From a checkpoint of a small transformer trained on Wikipedia.
Size: 9 layers, width 320, 5 heads of 64 (1 for keys and values), MLP 832 SwiGLU, vocabulary 8192, 14.7M parameters.
Architecture: RMSNorm after each block, no biases in attention or MLP.
Training: 275M tokens, 4192 steps.
Each number is 128 + 24 x the weight over its row's rms, rounded and kept within 0 to 255. Layers, rows and columns count from 0. Numbers have three digits each. The size before them is the row's rms in percent of the matrix's.

# gate: layer 6 MLP gate, 832x320, rms 0.127, rows 821-831, columns 64-127
# up: layer 6 MLP up, 832x320, rms 0.132, rows 821-831, columns 64-127
# down: layer 6 MLP down (transposed), 832x320, rms 0.124, rows 821-831, columns 64-127
gate821 116:114145108122128154138124120114106097129168157109086155095108121152090134118141132146186165145102103085122115094107100101117163113114175114114142114194109106117149140137130127139065153201150150
up821 113:116119108109092156113082106143102124125144147118087150116123133113147113185115118131141160119152125132129143094090100162123157106133123112158183164170169161139129095165151152096171136115135113
down821 100:137108119142181084116142169119141148165138144142118153139127158097159130086126158136128147097142140115102161110130117079120108105106150148155137148130102112148090153177078093149126123159122147
gate822 110:138108099093137162136151125152103111139130129154138117180124163179128144140081111137138149118148144155127135119132117134138144144174127151111142151140177167132086122130120113173183117082112131
up822 111:156091107126121137099132114092090104091135079122136138166114155158126124150086109150165150131122127182111138133139109064116155141173131154142170141126144159087080147117166091153140109081131147
down822 091:153130147119128117122122137082131156165146060144101103133146117118133135105124162103133108144118111145089116184092139098110155137141164104068086154141090096145105142126126132137153092141158134
gate823 100:123126129107166144106137136100126105133167128125100107165163104141114099123161128127136166129154100130136140117149148110167159169173152144166129101101113133196098111131142159081143188121114129
up823 100:133127087127132147104117106141103155123136118151074142128108211121119137140105152136152110133095150167118140134130113130108088137116122063130126166161137106103117144103152081165112076126128099
down823 099:120093109128170166132099183112151216109133145187165105111127067137113099105110128125154136145149116093146104091105172114137142100130141149132147120129137144113137101150118136093072136136130153
gate824 103:128084109140149153097121139106152148089077098115154118079130114108110122128126114129104146075114116127090134111129106121146117157163133106131153091138117116125132119123180128093153133117157122
up824 098:126154126140112162107080080142147138146125153106114101158102099119163121165122107090119084104145154202115183112153148140101123102164152152108156188120122102177146113154134088127120130081107119
down824 099:158149127112134128117124108159153126100112179100104130125115107141118139151147156117110155111163125158130156138127161113084145135124134108099129099091116133129123135107112096098155172094148122
gate825 098:106163096127141122110121111117063141171156109114152148143138082105113118123144145165164103150128107094141137148112128125152098169121107137132116170083154116165112113199147165149114120127124096
up825 099:188163149164181154123144138181132156169103137160107108108091129082100148124099136133163149098138105128186165145115141153118148144131113134143148133133126145115156174127124094153132084163128155
down825 099:070173104108131115109148113148112116128196159147118141141160088155128142116104128107172094120105152119116130083129144167121139119172152128119146157085156137156140111123141153128141081150160116
gate826 108:107165151102121099106161153159123127129184132172109151152125135094147103125124151123126159133141138115111105112116139121133110104144153157122109115149120102123173120135101121082124141094117135
up826 117:152082150118144157141126082146150133119135142133104085096127148177147119126097080128159120118140209132139120118135120143078151134113112125129160140163168135113147126139104104163097137079141102
down826 103:165108148143177172118136098096139150173143129117138108112140110152134132119066078119107120119105172114126111125153128112120138110107130126120154132137158153143156150137127124179091107116138161
gate827 094:130102103153161134140119118129173095137141142113123125097102121110166114150131101176108151136127132141134120137131140147099104132164081137154102123136105130092119100170077098115147215120086095
up827 091:137118168140137146094107126120184143160117176117115167061125136138156159145128159083093149107112124169155167106134133123132129104120135116125094106138145122185127104088125143094156080151118137
down827 090:148150118197080143134153109111126095183149125160104151153103128155090139143141167130166125139139137126122148132120081096135121100148144139108146135093092106123116107104135161138145148111137133
gate828 098:139169130097137160106134156131119183108130190148103123122117148138155100123143114135073093159135079095165133115122124115123116103108150156149128118104106174155114162144110152170160152121157112
up828 098:146140124112100154142086127102105149095115133160171120135114127124095151137122137107074125136144116111089101108154145133127147122117141157119151158132083163138096089151118119164137162064117103
down828 105:092109130135144137120128130163062114124145132120102118175142095116149119106137104146142124135128107134145167142158128088148157151141152101119122125140108086167163118142107122109103122125124090
gate829 108:145116075141142163103152126150126171170094127086179134173093115110124089119130132120113118165121112089101138134131092119099146082138103119118136127113147103176076111123104154142143139143144097
up829 106:111140105097145110128106114107122097106107108157158153136155162181127156146119129103144130131169115113137132111114108096165155105112089151152103124138141145082168131134134109088115132172114133
down829 099:106112107120133104150135096162109142150124130138143103127151148090160129104139156086142095156132119086120129118117160166077158115128168152149111104083137126139107144127126108135139092171136164
gate830 102:120085138110134175092111146152116107122113125144140116140144129145131127114132125097170048124095134186149177112107109129119078096136131137106115118130104149117121148144139126124100101147127146
up830 099:171086057132133143116115115114138129127135103151154088105115108116112140105124141144115101142153091197113134130144119113128136115114170094086139113163098140173097117098163155146117173124170121
down830 106:150125104115132130112107140133138072127097130109125119140147120125127135100146090121074133139148105111171086130130129158109119124128151118124111127094109140168102129131106125105093128158105125
gate831 096:132118106064097154092147143134156136122108115109170120130087096126116137127114133122147146154120105147143163113151130139127165159101124123128133134107126121140145133140166151150125107135121104
up831 101:115113089094127146150100152144149102124139111057149142131132116152125103138134140097171183107136133126130115149135101108097121153138142101144092185126130173122141126123151110155146108067122099
down831 098:150115106113197166131096127075100101098143116118125135089169127081163085158114113106122139140134155105151097103120140112139150127134110129123135131152145099123182148156101115101112138110127070